Weights of a small GPT-style language model, trained from scratch on English Wikipedia.
Training: a variant of Muon for these matrices, 9969 steps.
Each number is 500 + 40 x the weight over its row's rms, rounded and kept within 0 to 999. Layers, rows and columns count from 0. Numbers have three digits each. The size before them is the row's rms in percent of the matrix's.

# layer 3 MLP gate, 768x192, rms 0.558, rows 192-383, columns 32-63
094:499447426526555418511422503447510552467501541499423508519500477492464451548521465524518552558499
101:431448539453508512483530471482476500546512538471565526463500441466478523473516544543507545507502
098:454528502555475555460474508486508565508476464485524460547486486532493495496550440520505492468534
090:502478544516518480538532515411479536561502502435491489399471517510510549486511530501473551513516
095:466546441492469539451464561499461527497519470501521534498468622443458562474518487477491449455511
094:460409483529550540502514505441511439461486539519462420480567558471526474480514475460541540487490
102:503538497542415487466456463458493444461537539510532523580516451471491461480504548555491571498503
103:490530590556517489487454449440494493499498495583506440523510549467563496498461443497556456509420
104:511515463482518435474451516513478461474479554495538557471553466443602525526407496431578482531469
102:513436529494490495519490503499514482564505470551449552560521535487502486541496569539515437408469
096:492517499497450483495519489446507507473562496527507456460524439538480503545496495487535521468528
104:544470460509500493532451522454507499521490484595486523533547417399495507553498485562511456532486
093:446492500456551498456497547434518546510499494453502468519580523508510542455471482497489456516471
100:590517483461571525504555449482537445508523468487504534561544599533455471481473529567466483481496
097:498556520516472521536512496507647555512453492439476597459522560515501494535571535539539478448496
096:555465528526582558481540560470461452468494490392479540466517429509479389469530498494524561562522
087:520436572505558537524453451410523545536474485476497533441491446511448390505502521405452526463479
092:490408574478507523566486487483484404560520446527512508485558503481476516503413441479468480551479
102:475485449502541475523422487385509576552484531526509538547491465410511519530514461477460448459525
097:542513528476417507454489522535475477471529509501513535537540519536497436507412519470547442489534
098:498486441472534451479460515521467479543479456497531454483567535479508400516543461475507502486490
100:481459488492473479499504511512474519511548579494498524451450464566479507518483495531433530435535
104:505504440510530523530521456424502475537540497494452497572573506596499553475546544512526487501523
092:539469506517485505403634459475540527512499477481507418585540419502468445567516528467454464465490
098:425429481506521555480405477483475440507436515455479502558555505447561448536472557544510449421520
099:537516527489557430378493489483518465595525490530472442552563484533557407453473517488482516508495
102:503469495507477570518495521598579573504495511542608539521437509526512459529479579490487481526511
103:515481567519493566527582494507495439586525523516408426479472545462521553481554506519477490493466
101:462484519492494511464520453458527553504515491518488411526461550453463514536520491439484469412466
098:458537405567452445390535416538499522484464481528450521581483570508514460515510526482543515617534
104:535444480544491519580455484500453516561548509531474474479463500532574504533507491574586499486502
099:476510453468427521405513532500522462488499427531495515505470476465478453499486456484470494476498
095:579480477501533504496411544495443499568487542466562559484480531511492469462508436534483509444487
104:485504532546494551480522523506479568567553469482517475505505489488536588580467488572482495439482
108:496486546464512493465484515465519488493506610476499544535543568487503443593536478487569451560489
099:486501517557421439429450438460522441569495561536549435499477486497459458491428518594541514509576
102:539554441484433561523507505497579516528498584477524537482583473492482490516467520528564505513495
094:458498526545532553581517497366474480579516496476489527482484559563507475485519546543476504481603
102:498416532563523538498515445518494526474553483511576531526531537566504473518481454532527454503504
092:561588506484497557496523520488456477538491420519477513556577515519563470582492503494528406483476
099:471538512516513498521518532441490475485557488501525476476515519490520522553434483523503575568466
102:487457580550553527485490442572541531526484537511510524502473560498472509567495529521551481470542
098:466468518541470420463451565482540525508495479545525468513594587495481460550472522534523474495535
095:516412513501454487480560521486490543468518432522517482491475497535571506590526490556500576443489
085:529495438534447565545548481440529509609472530497476468499436465511521510464481502572533443567524
104:524465553539496560459548491521519465448454428462483515463439443506469444523432542494555476513556
108:530476492473486548413542464511515560484545513582541531478450537519524451548516406514519529496521
102:460473489491433443425466495414463489467518470449522516485453456469473491479434503505518514578468
098:574483525471533545558494484484497474419485481468484538548582476491481530477590522504470428484499
107:529485437516483503509463468466523462479537459494585518526459430519452465484555470479461522495507
113:496468510497506522523426548478400519541500507573521460498532477510491441523492519515429443485480
100:432503475520539523527522489517496561521448501499549422454510505453505522564557485506560449516438
100:520497437564575471514435525502516539455455476533474527583427413548493461530556437514512515547526
101:498462542534519444577526531486484545531502473491581516476541477536548462497538439462557479472500
099:597525512444461526499466508455503524485449516442475486517445493528476510467492452484562515546460
103:561573453524489544547432467515544476439530589458500460471468566527471517533442448542449506460480
092:454466473533537419509557490534436493475528461504489478473420504543452481502541561504545442457500
111:497521487491543445410484516477527505484471583498528520528494514525435508500540515476542559530471
097:483461474468513563444470562437509540496483484518561494552565528521430519528521516487498508471470
101:527465554440548490471472424499468570522502451462521508514542461540403547575490484476554472504455
090:461490449555482556515489354433482495592512556429487511488500475456474446510495472543472502522535
110:479511465544466505537474526442476480487527466469527513501556455495477474485481565521531468524475
107:554499571465579427448465579475537571508450481455534506479552511528496453469485537507484444495509
103:519462498477531489530553460487450519466487480547465517542469494501476460480495531501477484507480
105:481476507520511547461454542491476524533501577552517532494469540515484438481524452504490565489447
104:526525504558486550365496521446467478462508524463512489590472425512568505497560488497460569546469
098:474511412503469452563534495508491421470547515483603454500506523453477511530464532478424496544455
103:499465435525507558481383466406516538551512488421538449499438527565544497545541551507550539597522
100:485521496502548442523527486501550512535562529544555546511450494461523415531601511502471433426510
107:496446481489512436523542542474471476481497519552545504549509543461446494477505445490509502473516
098:487471493538520474449544522449503487478503516528458474568430508552523510533468499481485481542467
100:472512500538501451508434530439472549491567533502505567474472536521553560557459494435553474507479
108:482429524581455481509568474532523505493542477500574502475512543485496534538535407518503506491559
103:460421510559511488477453532377483489477496497477466529633430531540477553527469534513441565498497
093:507519487478535538505521536562422485513495492582550468487472506537492537489414537465519532556500
100:515458437517518507510490458523435477546524613551509491522576518504461517551481505479513521525445
101:527491454502543474539514523434520477531581483564498496514457494410447513559518498598477504466491
106:515462506564564525499432521545484489563574555513534526482506499426571443488501507595537524570503
097:480461494533492511576400456468501527509430484473450481515524481450498518454521478551499530524491
101:556495482499572524531451568521563462560507489495498525570503528452481508526433537522477498467484
096:525545427503484461503474455473463507450470486464518483510460534556502446499417489466475443496480
096:530411485478605490514493502524522492564492541472528455508452490523500495488469523483538553487454
096:493532513497441518469516515464516520491511459488509538510519483592503531466531539525463578420463
094:474438538423600503584523530497498550476576465565585452477534576496536461492477478460452518558535
099:538469469492480532413480471450598536480444544547500512468565534550544519493528485528557565523548
099:461431497481467447438517551486507455528542546455528490531468483483499544558524523512604513523511
099:538413526454503470474512522549536475484453485452474522499507535540565524513448487476510502535489
099:495508409461503460554571433535521460528524551548488528505542531475500449468489508514493534499526
097:492489450490476498565428495495490503507523489542526483471462526496533499510445428511516515541517
094:504483491545462486451503525529561478488482582525471530553502435481513441497463521547560491503435
099:529461449455477466509417481507503482410486509477550507487454498562499455635482504503497560543458
101:470523492432497542528494492519470500460517501509528471460491519523499523477492574536543469541484
095:451506496483537491453562552491480473473568570527569413528563550435549570502468504489500491500501
092:477447443565504518486502495409517510505526531565520518506438579480567507533544560487509510499547
109:438435461496603566463564508427550432529461502441484487495520573445503470522463486478493467518513
102:461449476497499436461528590389456535502470579465482479511457465425567509524469475540514469476482
097:481539463527548503500422500501520567520423464530481471529506502456449582476480439517547447577482
104:460552537555555502504465546520568488540518457415502526548432550434485528464496467442526570499531
101:549462490580578524433477467502493457479524479453462528555485508541463492464581540449467497514348
093:502525471562500474506477511517530459436568564548500511496514460495590519459409422549576473528476
104:525492451521538445441567490484496532493534531550516521569516501520626495522517440568490500435478
105:477542506555505441474461479531476475557472498508459539493428532515497463512450537554451466550501
100:478503522456434529540498467581531460593493533569487542543488513476441451551427546616492513522516
103:574553517496507486538555602525485505493500556492497498468474477537509505599570441462571493480543
099:509473477463521482526470497495514517567528508508492491463559431483537441483447484461476465509418
105:492487525485516527527485594508501489551454510560544411487500512513524533541455466455459499501564
108:523461553497513518507502511524472412497492483531514550502488552432532496479471462575539494483513
103:466478500529482481518557518541530445533511461506435401520532467534492408499516521498519586537525
101:537511476561531481541502524476459465574475540463571502482454458539500468504438524482447511509470
107:502473505493524399464506480518544627452544504423478470491560523519486385544421467533457455467452
097:462408475496492481525485475507481478548510508511558462525520483547410456439486520498499442493561
097:529523546485483524493436454460451490473530526452489417489466452447479462501477436508419440494470
099:518537529508471463482448532463451426544605518447540426527428541482482526519431518524513436504481
092:517517476410488568543527497511437470471429472527531514553574436460521473547441384487569538501437
108:524480450482518521521489473464444528507488539551559549486541482534525459538439544454547479500528
101:513541438452499528528499550516561493452524510462473466539509482468528493495530489488505475491534
100:470481527481456528441502459516477508463514489467500552544527531517521451572525456494461540499399
107:480469510491560489481566494528505552473570498413504551416459483509459420551415485494561504552558
099:467530520473597417538458483547453586416499546477467588468479483519481476589456466520506516527518
099:508478451525456453505447526459529455545500561541520551449538478523524440546480509505562467612488
100:503438564501479539484552431498495505470505531504632530521579524522460532487551500481558498586440
099:533470484508535447473500448515553479494497548534569510482508458498454468459494496557500509504483
098:485506542493469482464480410523515537490491490541482468537553559491556459516502527536507483444480
096:518503513506448499533502534409494513542488492517487455568458530477441533512473495503482433554459
100:479506468515530550490521515475472490521494506502557525598514525465443628485445530495501520514522
100:490470578514494566509510454535540552481486517500520476527475494508522559547484389536464512513517
105:516486466503525531484480550425546557525526506482597478472505507456448561543559564479502512475485
101:510451463484487484504469487533476577540519428491534520549474542498404493490500459487455548517512
101:586499491518467501438507543497573508566484541507463474488488534471447466552434486510447459445463
091:471564525428485442530440507469517535506473534456527507533423480519429428514540421547465529551503
103:445435469565481514461466439516513445472512472435484510563605530506556536508437556586485444510501
098:453554481475495396396477500390499540514482561482567500475521495526464526502548576482495465464548
101:494487525578593480550433586478499520467516510513480460526570449524499417503485458485490466493479
094:459540481543439452503571523468539495493458525498538516611489429542571450535498541511483519547510
116:498477487509505496496561482499481499583553537521472458540569459459495427477515458522463502492465
095:452465483485490449485501518487542478502564470423518483466522458503564460495455505489518464546551
097:542453429503444494532488520524530447574470526523472507540443454471549492532539486483505442535495
099:528493559481525561543565468538569474426500523511555545546442530512471479507509560620568429443453
099:568497549540474480583488516540527512476490436486520454464467477542487492489533481468506494482429
106:547518463466532535553461503463507441446450442524472520473561522476495458459476512520466444569516
108:448473503487511488525535500412479524545531522516494487500558492527494466570431507502508509553529
103:461519407449461478481483562502485456503489552471602474465536466572495411475488452504449482503533
108:493538548492523494522534456475501494483466591463544470504535479524435505486486451481583519499447
110:525474452532527560428497518427538500483453622519474500574522543526474490425524436414468545487526
111:459532489549522538576503573483499422534522497517514473488545527488509536479490431499491459531476
101:484436509405531480505439467517494495491475528490511488481448454531436484552409531491459490497442
100:535532489466458500455457469446510465503445469484550505534526542515464513501508525523580451478503
098:467499476508510503523548488439528467509578600484539504503474467540509588509469562512479491486444
097:583486514501497520549469530517478485500530513558509462518443495460520466482588442462440492547529
101:475448458494488503448475488534476508500512498494477526559511439496506555545536542511480515506512
094:560485462559561497507488503526464562446544507538469622515460555429438506477544480499452521490464
098:530462477485489433496534601489468505507541505514444519533498487458540471420467562502523494483491
101:523451538548531463465416486515477463511490499515479493495576565508513459559514509523449506474461
119:539424473520484476497433526522458489465551501482536483543513471487475514473469525529505623590564
088:512489490543554494568478465514536488553517482514471437513521515484468476575476491514498535430527
090:477501517501528533465504547431541424525531506554543457499545489456482516553419499512466497518511
104:545514479573451559602505497518533486486427512403510489467503452573460503505441517617553479513526
094:504508539545547590485540495485518486450432494537494444540500542397467499545469544521474482603478
093:518431520523554495494529551517571581452527549472474506565527511459527470451546510530501525545493
108:486517476480471504502499471402484403528469559543504500536471511470485521493494480502511559472432
096:442526474499477556477544544472482522490498558487536437654523444478531513505489495458440542489444
098:602503410489447482470460456493538497525494458453540459500481496540527547498530518559489482500506
111:542538507535540521513510508432511564507485451565466523491605496461524489559421472575497524533469
109:487472504436403508539529539520500530543493454500520472500489437486521488536517320544507559537487
103:490471512434579579431480469488419565504512513474507486513511497569419476507506470489524494455456
095:483512539494558503442513454391479490482559481418485478576449491472494467437531499461471492528509
108:594472521444431487552507485551506549467498500510467476468552586554499552509516425474507483533504
109:512519559446463460526499551478413537503540594497512527500488556536492443460429487445490501548464
093:531449562500545551503502500515486530504442539509523444451515552551549513508515534569470537509471
100:446529526535521496481536483492461513477466510551526482563551544448485481523435489530452528538514
091:554525487582496465455497450423539530501572447527494478605448474501511482515432491516564537478461
102:499489510604534567512501463478543494463474504555451537539482477475527458548493508516508577492447
095:488484492490437436498478445459480480531468564505475461540488477500501550559506474572513483492473
105:483508459497557582473527509479512463522521615485441516427466454494452400480513534519512505462528
092:556498482496488531500488525447528505473535519496516536483442417546573506560544503413538539578490
096:521511441519588504428473511523460508538439496497496479512481472492480522572446511446478515527446
107:508464497495492499505514492355549544482480558555478483450475536529579449475536510477483510536457
105:481509541520501493538459427512475476493544557491498481492493485529499369595501461523494586540545
090:576468435458489509441568505507461465473578424489517548549663542538506507560535502500463525465479
100:534480469489580523521446497474503532509492511498469567556538541443562537513546488516541485540534
100:535502550458483478488577533452562517470535498476515483521541477465478503504434535468459499547523
104:519496556520503574483555506481494562560552551452505531483470565493506505570446518474526520504517
099:477504556484500482501467521451475432441509495533512518540494523489551491528480489580472567475517
111:517492448469526539492477480501488525543526526528526503499462538509435465468518547452511458483520
109:470509515429509524416515466501493476543497496498492422482548417398500462463506477479472453578520
101:418537507551500412457487503489494499545505583374440551449514485509474529525529495542441503505525
109:536487523475613485416471482536459493568543478531515494459548520451552418504484514511542544504484
094:538531505548498543476499490465483580517520427550505578488515520482496493590463415555467451539506
100:489510448500445500512559470516532447451483484507515481530410480517477493540525568433507534511528
086:575485498464444517524513462409517528511589519450456498495531526406522533492583534440505520463455
096:458454489550502481444539427406490491478518432477583530520518482476530512526476503516468511539572
092:484471478460543472551485457460486499488512509490525512560503493471506520584462553441464491533606